python train.py --head_dim=64 --qk_norm=false --learning_rate=0.00786 --doc_mask=true --dataset="wikipedia_en"
Each number is 50 + 15 x the weight over its row's rms, rounded and kept within 0 to 99. Layers, rows and columns count from 0. The size before them is the row's rms in percent of the matrix's.

# down: layer 4 MLP down (transposed), 2048x512, rms 0.0843, rows 56-82, columns 0-127
# up: layer 4 MLP up, 2048x512, rms 0.0794, rows 57-83, columns 0-127
down56 106:63 49 29 30 38 58 65 59 55 60 36 39 64 42 31 32 49 38 52 28 35 19 20 77 59 33 62 35 58 51 74 58 57 22 37 40 61 42 48 30 26 74 69 35 58 43 51 58 45 26 11 86 31 30 47 57 47 35 52 61 69 45 49 71 46 23 34 29 24 72 58 48 37 66 65 43 73 75 80 74 44 49 54 58 64 46 46 47 49 73 42 66 53 39 21 71 53 55 38 49 31 64 60 61 40 70 48 82 24 57 44 71 59 59 25 45 51 42 78 13 66 35 57 47 50 51 47 58
up57 096:32 40 60 56 60 44 38 59 40 36 45 27 38 31 50 47 72 34 46 97 44 68 39 46 35 84 47 33 60 44 40 36 06 64 76 50 43 34 33 46 55 59 51 64 57 43 65 41 21 64 50 37 62 53 70 57 63 64 39 75 32 43 44 59 40 75 75 45 49 40 43 38 52 89 54 42 70 31 31 48 57 50 47 54 64 56 75 48 65 59 69 64 52 77 66 50 63 73 52 45 41 53 80 29 43 48 57 52 65 44 49 21 64 63 64 38 34 46 76 32 57 48 39 63 67 51 42 50
down57 102:64 25 67 48 37 55 50 50 41 72 62 58 49 38 58 83 39 37 42 38 52 42 37 57 51 58 51 61 47 47 45 69 63 90 70 77 47 60 47 67 35 12 51 88 23 52 40 92 45 46 32 28 21 63 53 62 54 69 55 64 13 63 47 71 28 57 55 38 53 17 35 51 69 55 81 62 56 59 33 77 70 33 31 39 47 74 63 28 42 50 31 36 75 57 52 58 49 55 71 45 54 30 63 36 52 31 44 57 36 47 53 48 41 42 32 52 54 54 51 40 52 66 34 53 34 32 53 66
up58 103:64 37 29 36 31 59 46 36 50 37 16 65 53 59 58 40 63 54 55 61 52 55 47 52 46 45 56 59 32 45 40 23 42 62 46 52 55 50 43 54 38 46 75 48 70 41 46 89 43 58 45 33 42 35 46 69 34 27 67 50 71 45 52 22 61 42 45 45 50 13 36 43 52 56 75 44 45 69 65 35 72 42 27 55 61 51 48 67 49 41 53 42 75 74 49 33 39 54 51 47 50 22 43 59 84 80 69 66 56 62 48 34 48 25 44 59 66 59 61 41 47 48 49 60 46 37 24 48
down58 101:39 70 73 44 35 57 71 30 52 57 19 42 50 57 37 23 33 49 84 47 46 52 58 44 57 43 38 56 60 49 59 61 33 47 41 52 68 43 57 37 61 64 54 51 53 45 39 52 34 67 56 61 67 29 50 41 42 43 41 61 68 60 60 65 56 67 55 44 38 52 74 37 37 46 36 51 77 40 87 42 69 45 44 49 29 59 51 59 55 39 29 71 70 27 79 49 59 33 28 44 29 61 30 71 46 50 27 44 26 54 49 30 62 34 63 42 42 62 60 54 36 51 81 57 78 73 53 52
up59 106:33 39 59 30 53 52 48 63 62 56 50 24 44 71 52 25 33 60 47 43 69 27 80 46 56 38 44 12 37 69 33 55 69 54 40 82 63 52 79 47 41 38 62 69 78 61 50 24 58 58 46 39 45 24 49 70 42 53 52 37 67 56 62 37 62 23 47 57 71 32 52 76 29 46 42 63 37 51 64 27 46 37 76 35 35 44 59 40 48 69 76 71 66 45 42 58 45 53 27 73 51 66 56 69 40 47 40 54 22 50 51 57 37 55 66 44 18 35 85 68 39 45 35 54 48 54 54 20
down59 101:41 42 65 41 53 57 45 45 50 53 38 56 79 70 62 56 47 42 53 48 57 56 59 44 32 50 45 47 39 44 45 66 73 75 60 54 32 28 59 55 65 34 19 57 81 28 92 30 74 62 61 42 34 72 31 67 78 40 65 34 63 58 41 11 32 43 56 56 52 48 56 55 64 42 30 72 47 61 82 39 43 60 57 40 79 74 67 58 69 54 55 60 51 34 27 25 44 41 43 74 59 64 57 36 29 57 50 40 44 59 42 44 54 50 70 44 33 54 33 58 17 45 40 49 58 71 62 54
up60 095:61 52 55 76 48 56 45 55 50 48 35 40 38 21 48 26 48 55 77 51 36 74 54 46 36 55 66 36 39 47 51 56 49 52 58 53 65 54 65 18 44 60 40 48 75 31 44 36 49 38 54 58 65 55 72 27 32 70 41 59 50 71 65 49 51 42 51 25 54 26 27 50 65 44 24 15 43 44 26 70 38 44 38 46 18 43 50 35 66 48 55 61 29 57 72 49 56 40 76 45 57 41 53 21 34 65 53 63 58 58 37 53 44 32 77 45 58 54 55 36 49 33 30 72 36 47 19 68
down60 096:48 39 28 99 47 40 69 45 69 41 61 64 30 13 62 77 45 39 66 59 54 28 48 49 47 58 49 40 38 26 56 31 68 49 47 27 72 59 20 49 59 41 45 51 50 28 44 39 50 39 71 58 59 49 48 46 58 38 55 40 61 63 62 43 55 29 33 33 68 52 49 33 67 87 55 41 15 56 72 25 40 39 23 40 64 30 48 35 46 69 54 57 69 47 57 70 29 84 36 77 45 16 55 58 60 50 86 27 81 51 39 61 59 41 86 63 58 59 38 55 22 49 50 71 43 36 59 34
up61 101:24 40 38 49 43 42 65 26 53 24 70 23 23 52 73 38 41 56 44 64 67 41 24 68 36 84 56 28 49 60 53 23 25 54 61 52 53 56 67 27 56 50 58 45 58 58 37 42 64 62 29 62 62 65 44 42 55 35 70 41 47 40 65 60 37 33 30 52 79 16 11 24 29 53 26 68 34 46 49 67 46 55 55 58 76 63 61 69 25 41 65 50 51 63 56 79 49 44 30 45 44 57 60 61 55 70 51 24 42 44 37 41 65 62 40 57 36 64 32 56 71 79 64 54 82 57 28 84
down61 114:50 48 66 38 39 58 54 34 41 38 35 65 53 55 65 79 74 76 55 53 59 43 45 24 31 51 65 21 45 59 69 35 63 62 52 50 57 61 44 39 52 58 36 49 65 49 49 41 47 19 11 56 66 60 47 56 57 31 57 31 36 47 66 39 22 37 38 51 82 46 62 43 64 88 68 68 09 42 49 44 43 51 37 59 33 41 43 69 44 57 38 81 52 35 48 72 56 50 36 54 50 33 48 51 68 66 46 30 55 29 41 26 51 56 42 77 46 47 11 50 84 31 57 22 78 60 53 64
up62 110:20 55 42 49 50 33 40 45 60 36 57 70 46 72 42 43 36 55 32 22 61 26 44 56 71 64 29 42 48 20 37 77 70 64 33 61 39 59 59 46 61 46 49 43 43 32 39 45 33 59 55 33 68 65 58 28 53 58 65 66 57 70 73 66 41 57 49 62 26 57 49 49 75 49 70 38 40 56 61 35 63 44 65 53 35 57 68 51 38 39 64 61 67 40 53 39 62 53 49 66 77 74 29 49 46 48 33 46 70 38 58 70 43 77 71 40 64 41 42 48 41 55 50 28 61 39 88 57
down62 108:46 43 62 34 52 32 53 61 77 49 48 53 41 43 69 46 63 36 88 67 60 67 47 35 24 38 51 53 44 53 61 56 50 66 48 49 76 70 74 25 53 46 44 62 53 47 51 60 57 46 25 47 37 40 53 48 64 67 65 79 57 40 49 46 45 67 53 54 36 80 38 42 40 58 54 52 36 63 49 61 37 43 43 41 59 44 65 19 32 22 41 35 70 60 39 77 53 75 63 36 50 45 66 52 36 51 50 30 44 39 31 50 59 67 23 32 51 68 42 40 66 73 42 30 51 23 57 39
up63 074:37 49 46 48 62 28 27 30 51 67 61 71 67 69 38 43 91 64 32 40 55 41 41 59 54 85 39 55 48 26 41 40 45 36 82 24 55 44 75 41 55 69 87 51 68 56 62 50 49 58 57 53 55 52 31 41 38 77 38 52 48 61 52 31 52 49 24 47 41 31 31 47 39 47 59 59 63 46 52 30 32 78 41 34 83 43 61 68 27 49 37 49 41 33 54 38 24 54 69 47 66 44 41 35 38 76 79 42 46 43 65 31 63 48 39 47 58 38 57 34 76 36 83 56 38 50 39 86
down63 081:23 47 65 31 15 67 63 49 37 39 55 42 39 20 50 64 23 47 49 51 50 77 60 44 41 45 69 77 43 75 37 60 52 38 49 64 28 53 48 33 60 30 20 67 36 47 57 50 29 28 64 51 40 45 50 62 69 58 54 48 66 43 46 87 63 59 52 69 60 60 40 62 40 49 26 54 41 66 41 46 52 38 64 47 44 49 40 38 63 54 57 47 51 44 61 47 40 73 45 14 52 35 52 31 64 38 33 62 50 56 37 55 04 55 54 50 29 40 83 68 45 35 29 36 43 40 50 40
up64 106:62 32 44 42 48 46 38 33 59 57 64 57 54 52 51 89 58 48 57 38 47 67 04 39 32 35 44 62 52 47 41 44 78 42 59 51 29 35 68 23 38 72 62 51 54 57 57 51 43 56 36 75 44 27 44 46 36 54 60 43 19 64 44 52 01 40 71 55 58 34 70 36 61 38 60 39 52 42 39 54 43 27 49 25 72 53 31 71 46 62 45 68 13 40 65 74 47 34 62 47 38 53 85 46 63 48 11 56 54 44 40 54 33 52 56 33 50 41 71 51 52 40 72 29 81 73 71 58
down64 105:43 47 45 41 40 48 47 17 72 64 46 65 28 51 45 21 30 31 50 63 25 33 69 54 65 63 42 42 43 70 59 62 51 31 62 71 36 57 35 70 36 36 53 51 32 38 54 52 51 71 59 59 60 38 49 33 51 66 63 27 44 59 72 21 23 62 33 50 56 59 39 52 42 48 73 43 52 50 57 37 56 50 38 22 66 77 48 57 56 64 41 66 27 39 48 62 67 70 64 68 34 42 49 55 66 49 69 79 46 53 49 46 46 29 40 60 34 39 43 23 70 37 37 82 40 64 43 57
up65 103:67 62 13 32 39 42 58 18 28 33 67 59 59 05 56 49 49 28 31 35 53 51 54 68 48 51 47 41 30 31 44 46 53 85 52 73 28 32 67 52 75 50 31 55 32 56 74 41 58 47 55 65 41 72 46 51 40 22 39 88 25 36 64 54 63 55 44 34 50 60 45 68 62 52 38 75 31 48 74 52 64 41 78 24 66 70 50 35 55 45 49 37 46 52 48 35 52 52 56 50 60 59 18 57 52 35 51 54 70 35 36 50 49 43 50 64 34 50 36 28 42 54 63 48 61 53 67 33
down65 103:38 60 59 48 45 48 40 64 44 41 54 56 50 63 39 45 40 70 53 61 72 60 56 50 63 67 43 65 44 37 46 54 26 33 30 39 55 57 52 34 42 38 67 44 78 56 27 55 51 53 43 44 83 44 47 29 22 77 32 23 55 41 24 44 42 63 82 56 63 40 75 39 68 49 45 55 51 50 16 43 66 52 22 66 34 70 20 34 44 39 45 57 55 59 23 44 41 58 33 59 26 58 71 38 49 44 45 49 34 62 28 63 29 77 53 51 64 62 63 56 51 61 75 74 42 51 49 48
up66 098:74 40 50 42 43 61 24 51 38 65 59 57 41 54 37 36 41 67 43 46 31 65 43 63 41 68 84 39 46 53 20 24 55 53 42 79 41 54 52 63 57 50 55 35 54 34 36 38 65 46 54 60 45 47 54 27 43 49 72 59 05 31 29 52 33 26 29 36 75 42 44 58 51 70 47 68 61 64 11 66 32 54 28 49 57 56 60 59 41 40 50 85 47 67 59 53 70 34 23 29 43 28 39 39 60 32 69 37 60 44 33 46 40 59 41 42 51 44 57 66 16 51 50 51 44 54 74 58
down66 118:83 15 28 22 58 67 43 55 55 76 54 43 48 38 73 60 52 70 63 37 59 65 45 58 55 67 50 37 33 56 42 54 58 56 39 38 68 45 39 59 50 42 36 60 52 36 50 56 57 61 22 84 33 46 31 52 72 60 55 54 30 41 45 16 53 48 61 35 67 68 44 47 52 31 50 61 36 35 60 51 30 31 44 63 39 61 65 47 39 51 36 45 46 77 58 58 73 29 60 22 47 33 71 43 27 42 76 41 44 64 25 51 58 53 48 44 32 93 36 54 70 57 42 63 75 56 70 77
up67 101:46 64 79 40 59 52 23 65 74 60 43 55 71 41 40 49 54 75 12 73 41 61 37 54 50 49 65 36 39 42 26 60 50 75 60 51 45 62 58 43 47 56 67 32 42 61 40 45 48 26 59 40 40 67 44 77 40 63 59 28 53 51 37 39 50 58 50 50 36 41 33 37 47 48 48 78 55 30 56 50 74 34 49 45 40 57 22 30 56 35 38 47 80 64 48 32 18 46 57 36 32 56 40 66 52 61 56 92 65 38 38 25 67 53 52 66 47 69 16 28 45 23 38 61 74 44 59 59
down67 094:39 61 54 66 58 56 99 19 58 43 77 58 39 45 14 66 81 32 96 50 30 59 63 52 59 38 49 19 45 64 44 60 57 59 59 46 55 37 49 48 53 38 65 65 52 30 30 44 68 65 72 61 46 35 40 29 49 42 63 65 50 53 72 44 55 49 08 30 52 62 84 61 49 37 42 33 36 32 40 65 45 25 72 42 50 43 69 64 43 63 27 81 32 65 60 36 54 44 35 55 54 78 61 47 29 50 46 74 44 44 31 55 45 53 41 42 54 28 61 51 47 66 28 72 63 39 40 09
up68 109:54 32 46 28 54 69 39 51 30 52 37 61 40 23 30 54 61 54 38 36 53 41 52 57 61 68 57 71 66 67 28 48 41 26 43 52 61 80 43 70 74 57 50 29 61 61 35 52 55 69 53 54 45 40 49 34 83 42 64 50 35 47 52 55 63 49 59 44 52 29 43 25 51 63 45 53 45 57 38 41 45 24 81 67 54 52 44 76 63 65 66 70 46 09 55 42 62 26 69 47 46 45 38 46 57 55 14 36 76 66 40 64 30 30 42 70 50 37 63 34 42 72 37 29 53 46 70 73
down68 107:36 35 30 41 65 71 51 83 26 49 38 48 38 46 78 40 58 35 47 59 52 31 57 45 42 79 58 54 53 31 38 44 41 65 61 46 48 39 56 41 54 33 46 39 41 47 51 61 61 53 51 68 50 62 66 99 34 37 34 55 39 79 59 62 27 63 43 42 74 66 36 59 56 29 24 67 54 63 61 36 70 49 63 39 50 32 35 43 67 64 42 57 61 41 41 50 79 50 39 79 31 31 19 57 52 62 40 45 72 30 57 59 52 75 51 72 62 45 56 21 37 53 11 20 54 47 53 47
up69 100:46 64 42 47 16 67 32 72 45 82 64 01 70 44 25 66 53 50 35 39 39 83 43 53 52 64 42 73 35 31 60 40 42 47 64 15 48 07 57 31 38 30 39 33 55 42 65 44 70 37 60 29 67 71 70 49 55 43 49 49 54 66 58 49 48 15 55 35 65 69 47 51 44 49 35 65 63 40 36 38 35 51 53 63 52 45 82 20 72 32 38 25 56 19 40 40 25 60 59 42 74 58 32 83 51 67 50 61 48 53 46 76 54 52 33 44 66 75 57 79 40 61 43 36 49 31 37 61
down69 100:51 70 67 57 23 60 45 49 30 44 50 45 69 38 43 45 59 37 25 56 82 32 54 53 65 79 45 30 37 57 40 44 41 36 56 54 72 50 57 39 57 47 52 33 20 60 80 54 57 34 79 59 50 22 67 36 52 43 67 26 58 48 59 42 46 40 30 52 40 61 46 36 67 28 43 54 45 50 44 66 48 57 70 31 34 70 32 42 57 59 61 21 16 20 49 53 53 49 36 48 76 67 53 43 43 59 84 31 54 34 61 50 73 43 20 47 38 73 52 62 44 59 58 25 55 68 49 36
up70 100:55 43 56 36 68 65 57 61 38 39 56 43 58 14 72 64 49 45 52 49 58 26 61 62 65 67 58 64 41 43 46 55 55 44 71 51 36 63 59 53 48 12 44 61 51 66 62 41 48 14 54 38 52 65 64 59 64 62 55 58 50 34 42 38 62 62 55 23 54 45 47 22 62 73 35 64 61 22 50 54 26 46 91 57 42 52 40 31 39 39 46 53 49 48 41 41 49 36 80 51 54 52 71 25 67 49 27 71 68 58 24 56 60 43 46 47 75 62 39 52 34 44 33 47 56 53 37 32
down70 097:41 53 50 48 61 40 49 49 57 44 76 69 60 28 56 64 76 30 39 54 74 52 71 57 27 27 61 49 48 70 75 75 38 49 45 50 53 30 47 57 61 50 64 64 34 27 18 62 51 41 49 67 57 35 62 44 83 29 67 69 51 61 36 69 73 51 69 46 50 76 56 52 00 45 35 45 74 60 35 49 41 38 55 47 41 43 65 57 66 56 64 42 49 22 35 59 69 39 43 54 57 66 29 69 48 54 20 43 45 56 58 60 39 53 51 14 48 44 82 42 73 52 55 74 30 48 18 53
up71 121:21 59 24 32 37 43 37 64 33 76 50 42 79 48 45 52 26 36 37 55 50 42 48 54 56 45 61 38 47 29 57 44 43 38 64 25 30 54 37 50 49 63 44 66 59 54 49 38 74 42 40 30 49 53 73 41 46 62 56 39 55 51 46 64 55 69 43 61 36 46 71 35 49 44 60 52 40 78 38 52 60 54 81 48 43 57 21 39 75 61 47 67 61 49 22 60 60 66 80 26 37 87 52 26 48 50 22 69 51 37 45 43 44 36 68 54 73 14 18 29 62 60 50 42 68 80 64 46
down71 118:55 60 48 52 70 30 53 40 46 59 32 56 37 63 53 72 66 26 60 42 39 47 64 49 57 46 46 27 35 60 45 64 60 51 46 54 45 42 50 29 53 45 62 26 56 71 52 64 09 33 43 40 66 38 22 47 79 86 53 27 47 68 45 63 43 41 34 70 28 78 28 52 55 40 80 50 66 68 64 73 70 55 81 39 53 61 11 69 21 35 20 78 44 50 19 40 72 39 82 69 47 38 56 50 41 13 60 40 49 49 50 52 40 60 46 70 79 47 45 46 32 61 59 50 49 68 64 40
up72 096:73 41 35 33 71 21 50 54 52 56 68 46 60 67 43 27 42 36 51 66 35 55 60 55 50 65 62 54 44 38 76 22 44 36 43 37 64 65 54 55 50 60 43 64 56 62 54 62 57 48 70 40 69 63 48 54 68 46 37 44 65 52 36 64 43 50 54 56 18 42 79 44 59 41 31 50 61 36 70 45 54 15 54 64 52 53 88 57 44 41 33 64 76 56 60 33 14 45 26 79 78 48 44 36 31 56 50 32 25 45 36 31 42 54 34 27 39 28 47 46 62 07 53 60 48 62 54 47
down72 102:75 70 73 63 38 50 33 66 64 47 38 00 63 61 47 41 76 41 71 28 43 55 33 68 80 69 47 39 53 52 54 47 53 62 50 53 44 71 52 46 42 41 68 41 55 51 31 64 55 68 12 59 37 65 96 25 43 86 44 45 44 67 60 24 42 67 57 54 41 64 17 39 61 62 72 50 51 44 45 32 73 31 31 61 44 46 62 66 39 32 52 52 73 25 25 27 31 44 52 37 62 63 56 50 45 47 48 45 51 18 51 63 40 75 48 77 71 39 63 63 48 58 65 57 54 48 36 47
up73 103:53 60 53 40 55 47 69 33 54 15 46 47 40 59 40 31 49 80 62 48 35 79 63 63 24 12 70 70 67 31 35 30 62 54 38 73 46 43 55 71 63 55 43 22 16 48 64 60 71 52 55 50 47 35 44 54 43 50 44 39 21 53 48 62 68 57 50 60 60 77 63 65 29 31 43 50 44 54 53 44 84 39 58 42 73 54 49 67 29 52 54 66 39 45 41 45 60 46 35 52 49 63 60 52 57 48 14 44 33 60 51 51 58 55 65 50 45 50 81 69 65 42 60 37 54 25 40 35
down73 103:85 48 50 40 64 68 47 54 54 56 44 15 57 35 31 66 46 46 41 44 50 35 58 30 38 56 45 15 40 46 54 56 74 80 37 64 39 19 77 40 28 60 39 53 24 96 50 43 26 37 55 61 47 40 74 62 70 63 53 58 17 59 41 57 40 51 58 49 53 57 42 46 55 49 40 25 67 77 42 27 66 69 80 59 33 44 67 44 41 46 66 45 62 51 24 51 86 49 55 74 61 31 51 44 66 69 09 59 55 77 36 29 51 52 57 53 31 39 65 36 80 62 49 16 20 72 33 49
up74 103:49 41 08 06 60 55 37 55 43 31 35 62 48 99 30 59 63 41 58 60 66 60 24 51 55 40 39 82 32 47 36 47 51 49 39 68 35 52 71 70 80 66 46 42 61 47 68 60 71 58 59 57 51 13 41 55 82 69 59 57 60 52 19 71 54 41 58 34 41 70 47 56 39 96 58 39 46 37 45 72 21 57 62 68 49 56 66 52 53 59 65 65 50 65 56 43 32 72 49 32 45 39 59 74 36 48 64 51 42 63 60 33 53 36 34 70 64 49 13 49 33 33 49 58 42 59 58 55
down74 097:63 42 44 34 60 60 43 34 78 56 75 37 41 39 59 51 63 34 58 49 56 54 47 70 37 68 70 38 42 30 63 56 26 33 47 46 44 52 46 83 45 51 49 47 47 43 63 46 21 40 49 44 25 37 52 53 30 58 34 66 43 69 75 56 34 53 66 42 41 50 49 46 55 13 56 75 56 82 60 30 21 59 42 74 31 41 58 38 50 52 45 28 42 35 57 73 46 33 57 64 36 79 47 60 58 42 50 69 52 53 66 80 41 54 26 49 64 54 39 33 47 63 86 53 77 59 69 70
up75 094:68 30 57 32 81 60 43 62 49 59 62 19 48 65 72 46 35 42 34 26 57 78 53 49 22 62 28 57 41 59 55 29 48 47 39 36 34 56 51 26 56 56 30 66 54 72 12 31 61 29 40 56 56 47 51 59 48 34 64 49 47 64 47 52 71 48 51 29 27 37 58 67 47 72 23 49 26 25 55 43 65 29 34 31 64 57 49 60 74 51 62 49 71 33 54 54 55 56 26 50 81 77 57 66 42 53 27 57 51 20 59 72 32 44 46 59 43 56 39 54 50 58 46 29 52 40 49 34
down75 096:45 48 40 43 48 59 49 78 68 30 43 54 40 24 60 48 65 62 56 50 57 42 55 66 49 33 54 39 52 51 67 54 70 31 59 62 40 60 30 67 75 31 41 52 50 48 67 74 35 85 61 50 62 50 61 41 58 42 63 37 54 46 43 52 52 28 65 59 50 47 64 53 59 60 84 57 20 76 47 87 58 69 58 69 53 54 57 36 44 62 27 59 48 50 73 70 62 43 62 20 37 34 42 56 23 34 19 65 55 55 25 73 77 55 55 24 43 49 56 48 42 22 40 52 27 48 25 72
up76 106:45 61 54 39 42 39 44 93 44 70 28 81 40 30 25 74 59 47 36 59 64 46 53 72 53 44 41 55 45 77 54 47 51 53 63 34 14 74 56 37 70 28 60 34 51 35 75 62 48 37 63 64 54 77 28 42 15 57 42 74 38 64 46 58 64 61 50 58 32 47 44 54 48 42 52 71 81 32 35 42 41 74 39 31 52 29 57 38 63 52 41 54 51 46 42 51 66 72 45 87 50 42 61 71 38 64 38 52 57 64 70 46 18 19 24 56 45 35 38 66 49 43 53 26 61 46 39 06
down76 100:52 70 41 33 69 35 38 62 28 48 49 54 60 50 51 46 55 41 66 56 43 69 37 51 72 39 43 70 56 95 47 54 72 58 60 39 48 71 47 45 53 54 58 30 51 60 23 38 46 53 28 76 48 60 56 19 51 78 29 51 53 36 42 57 44 51 82 40 63 64 58 48 83 20 69 50 75 64 41 34 18 19 32 67 48 36 57 58 68 37 55 63 45 38 59 30 31 62 38 55 83 51 68 36 38 46 40 65 53 58 63 58 48 69 45 23 52 50 44 59 50 39 62 50 57 29 38 36
up77 105:55 27 41 41 71 63 58 53 31 43 38 29 84 79 62 60 53 54 47 49 59 67 68 32 46 39 53 39 34 45 30 31 41 51 22 63 40 25 71 54 28 66 79 50 22 53 53 96 46 42 60 26 70 35 68 20 54 60 44 47 46 59 52 57 27 47 51 47 64 32 54 51 60 51 57 47 69 69 26 55 54 43 64 54 63 48 19 58 37 51 60 37 57 51 63 22 30 61 48 71 57 27 56 63 31 45 61 32 46 47 44 40 52 75 32 31 49 67 26 27 34 62 56 55 60 79 47 30
down77 100:60 46 49 27 56 17 48 59 77 31 29 54 51 56 59 75 46 52 49 44 55 56 15 61 51 59 74 34 73 50 55 74 72 60 49 70 72 54 72 50 68 38 71 67 60 66 68 39 48 47 41 56 62 16 54 54 38 72 29 80 40 34 58 45 52 43 32 22 72 69 68 31 22 50 63 64 40 47 44 55 61 58 58 25 42 21 65 32 61 62 36 39 37 31 51 27 58 63 60 25 52 57 22 38 44 50 34 30 44 41 42 52 25 71 48 35 26 45 52 30 12 44 48 65 29 71 39 71
up78 100:45 63 37 54 51 28 52 26 00 50 38 47 56 25 38 45 70 36 50 70 69 30 43 42 46 14 58 43 50 52 68 63 59 48 62 76 50 72 50 25 58 43 32 64 35 94 45 54 44 24 47 42 50 39 33 76 27 61 50 47 23 55 55 57 61 61 70 75 56 51 33 11 55 56 80 78 41 40 46 57 11 76 45 70 47 60 43 34 63 57 65 62 30 47 62 50 52 23 46 26 78 67 57 62 54 37 68 72 30 38 45 57 38 39 46 62 75 37 43 57 55 64 46 76 39 58 75 31
down78 095:43 73 24 25 37 59 52 55 56 53 62 52 55 85 46 49 41 62 45 70 60 58 87 64 41 52 42 58 45 86 63 44 61 26 57 72 56 50 38 62 33 45 58 60 57 46 52 68 75 48 45 57 46 46 61 43 78 62 59 30 59 61 56 30 52 51 49 81 65 60 39 58 66 58 21 27 86 66 50 35 62 46 47 63 62 48 76 54 31 68 52 50 77 43 49 40 63 53 50 58 51 38 63 36 49 36 41 70 27 47 40 43 57 39 47 26 60 60 39 59 49 66 65 53 40 57 23 53
up79 096:47 60 50 55 69 47 69 29 66 57 31 18 37 26 66 20 21 58 61 58 53 86 75 62 67 48 58 35 46 41 52 48 53 37 63 63 63 55 31 37 55 72 36 45 22 58 06 66 62 56 64 35 40 71 51 51 39 58 38 42 36 46 76 42 67 42 48 45 65 33 46 37 27 73 24 71 56 46 65 55 63 57 77 46 49 48 60 23 67 24 43 48 57 56 62 50 56 54 47 26 41 71 41 34 40 75 33 35 64 36 25 54 35 45 38 70 28 61 54 38 56 68 44 36 15 63 45 62
down79 095:49 27 38 52 54 37 34 60 41 69 87 66 22 79 70 58 58 51 69 41 34 43 46 30 32 56 61 34 43 28 63 56 57 66 41 72 27 36 38 51 76 30 66 57 44 20 46 63 45 45 32 68 53 28 35 49 46 46 59 44 50 81 46 33 53 44 62 58 42 28 54 63 55 40 58 42 59 52 61 40 69 34 23 72 69 65 48 64 21 56 53 60 52 49 38 39 77 74 50 62 65 36 47 63 12 43 44 67 44 48 35 60 52 52 51 32 54 71 85 34 62 69 73 61 49 39 63 32
up80 108:39 55 41 24 42 70 41 62 23 71 31 55 46 61 64 35 41 45 31 45 37 57 33 48 32 34 61 52 56 44 33 59 28 65 50 45 48 48 72 17 50 70 66 53 38 68 50 30 51 05 71 37 41 57 43 42 31 27 69 74 49 47 44 42 31 21 43 49 24 45 49 24 50 31 24 76 77 27 40 46 59 24 49 62 41 20 51 49 62 52 46 46 48 39 60 35 43 68 65 72 70 40 71 81 33 24 66 64 69 61 47 46 59 63 58 42 43 33 39 39 45 50 47 56 46 73 40 64
down80 113:72 43 32 42 60 60 34 51 61 19 22 52 41 62 60 42 61 40 43 33 57 43 57 29 66 37 62 45 50 50 62 50 49 30 60 41 18 71 51 56 60 50 56 46 65 43 37 40 38 40 81 49 69 34 47 18 44 46 38 76 63 48 39 46 23 28 72 55 66 34 43 46 57 35 51 47 59 82 29 49 64 46 43 44 53 60 70 38 33 48 49 74 45 49 35 71 49 45 46 71 64 94 44 41 40 32 41 49 52 42 58 57 70 61 46 33 54 19 67 27 45 35 57 31 69 67 31 57
up81 097:37 52 30 41 66 45 33 41 41 58 28 47 71 10 55 54 63 42 59 56 61 59 48 60 86 37 59 17 49 68 69 53 31 57 44 38 50 72 68 59 38 55 73 55 60 45 67 79 55 55 57 63 49 63 81 32 56 45 46 46 62 67 52 66 43 69 36 36 48 47 54 45 27 43 27 36 78 49 33 74 48 61 73 56 14 41 59 35 64 63 52 44 54 60 58 40 56 52 40 69 57 23 33 44 44 47 31 35 32 70 48 37 43 45 55 64 46 26 61 48 71 46 59 24 29 53 48 51
down81 100:53 32 26 57 81 33 32 51 37 63 50 62 42 77 59 48 55 65 48 48 44 40 59 38 62 40 49 40 36 71 67 61 66 60 48 44 48 72 41 65 46 27 53 37 49 46 59 59 57 56 54 58 37 36 46 35 73 42 34 59 69 35 37 91 83 78 50 27 62 44 81 45 45 49 66 38 68 45 36 52 52 54 28 22 33 69 34 20 29 97 61 59 57 25 61 47 28 44 17 67 51 29 47 47 71 75 52 58 71 68 38 57 59 41 39 73 55 37 62 38 73 46 38 31 51 27 49 52
up82 100:92 39 40 59 39 14 29 21 31 70 77 38 67 41 47 49 37 75 30 56 52 64 77 70 40 55 28 52 89 43 69 36 59 48 63 52 56 30 62 62 52 29 37 25 36 44 18 26 46 56 51 38 35 74 41 42 49 55 42 68 68 67 65 34 26 69 41 56 35 57 51 54 70 59 58 69 72 40 56 51 48 56 65 37 61 50 43 46 45 44 66 53 34 54 49 36 66 85 57 50 26 18 60 41 39 44 62 19 37 63 11 29 45 31 28 84 54 54 58 30 27 34 49 22 33 28 42 56
down82 095:39 69 55 53 40 39 44 60 45 32 60 63 49 53 46 37 48 65 47 81 08 51 41 50 55 39 74 17 60 94 48 47 60 67 54 88 24 37 37 19 35 71 33 72 50 24 51 48 67 51 56 62 47 63 66 40 56 69 75 40 46 62 65 41 27 47 44 56 75 54 32 58 55 33 42 42 33 70 61 55 59 64 62 70 58 42 50 31 58 48 73 23 90 53 47 57 57 44 40 34 34 35 44 78 40 41 65 51 82 86 57 61 49 73 48 52 71 26 20 65 69 44 56 25 67 65 16 57
up83 077:78 37 59 55 41 42 22 69 58 55 65 67 65 66 63 64 68 35 32 51 61 60 56 44 08 41 66 42 42 34 47 27 52 61 60 57 64 50 25 49 53 43 59 51 66 55 44 38 50 47 56 58 53 39 26 63 80 22 64 48 53 45 58 24 31 47 55 52 44 39 49 49 49 65 24 63 44 65 28 38 51 45 46 37 32 55 46 52 42 43 41 53 51 40 65 47 28 57 36 41 61 60 65 56 68 67 62 47 33 45 66 58 47 33 40 61 34 63 51 51 82 69 56 86 40 36 57 52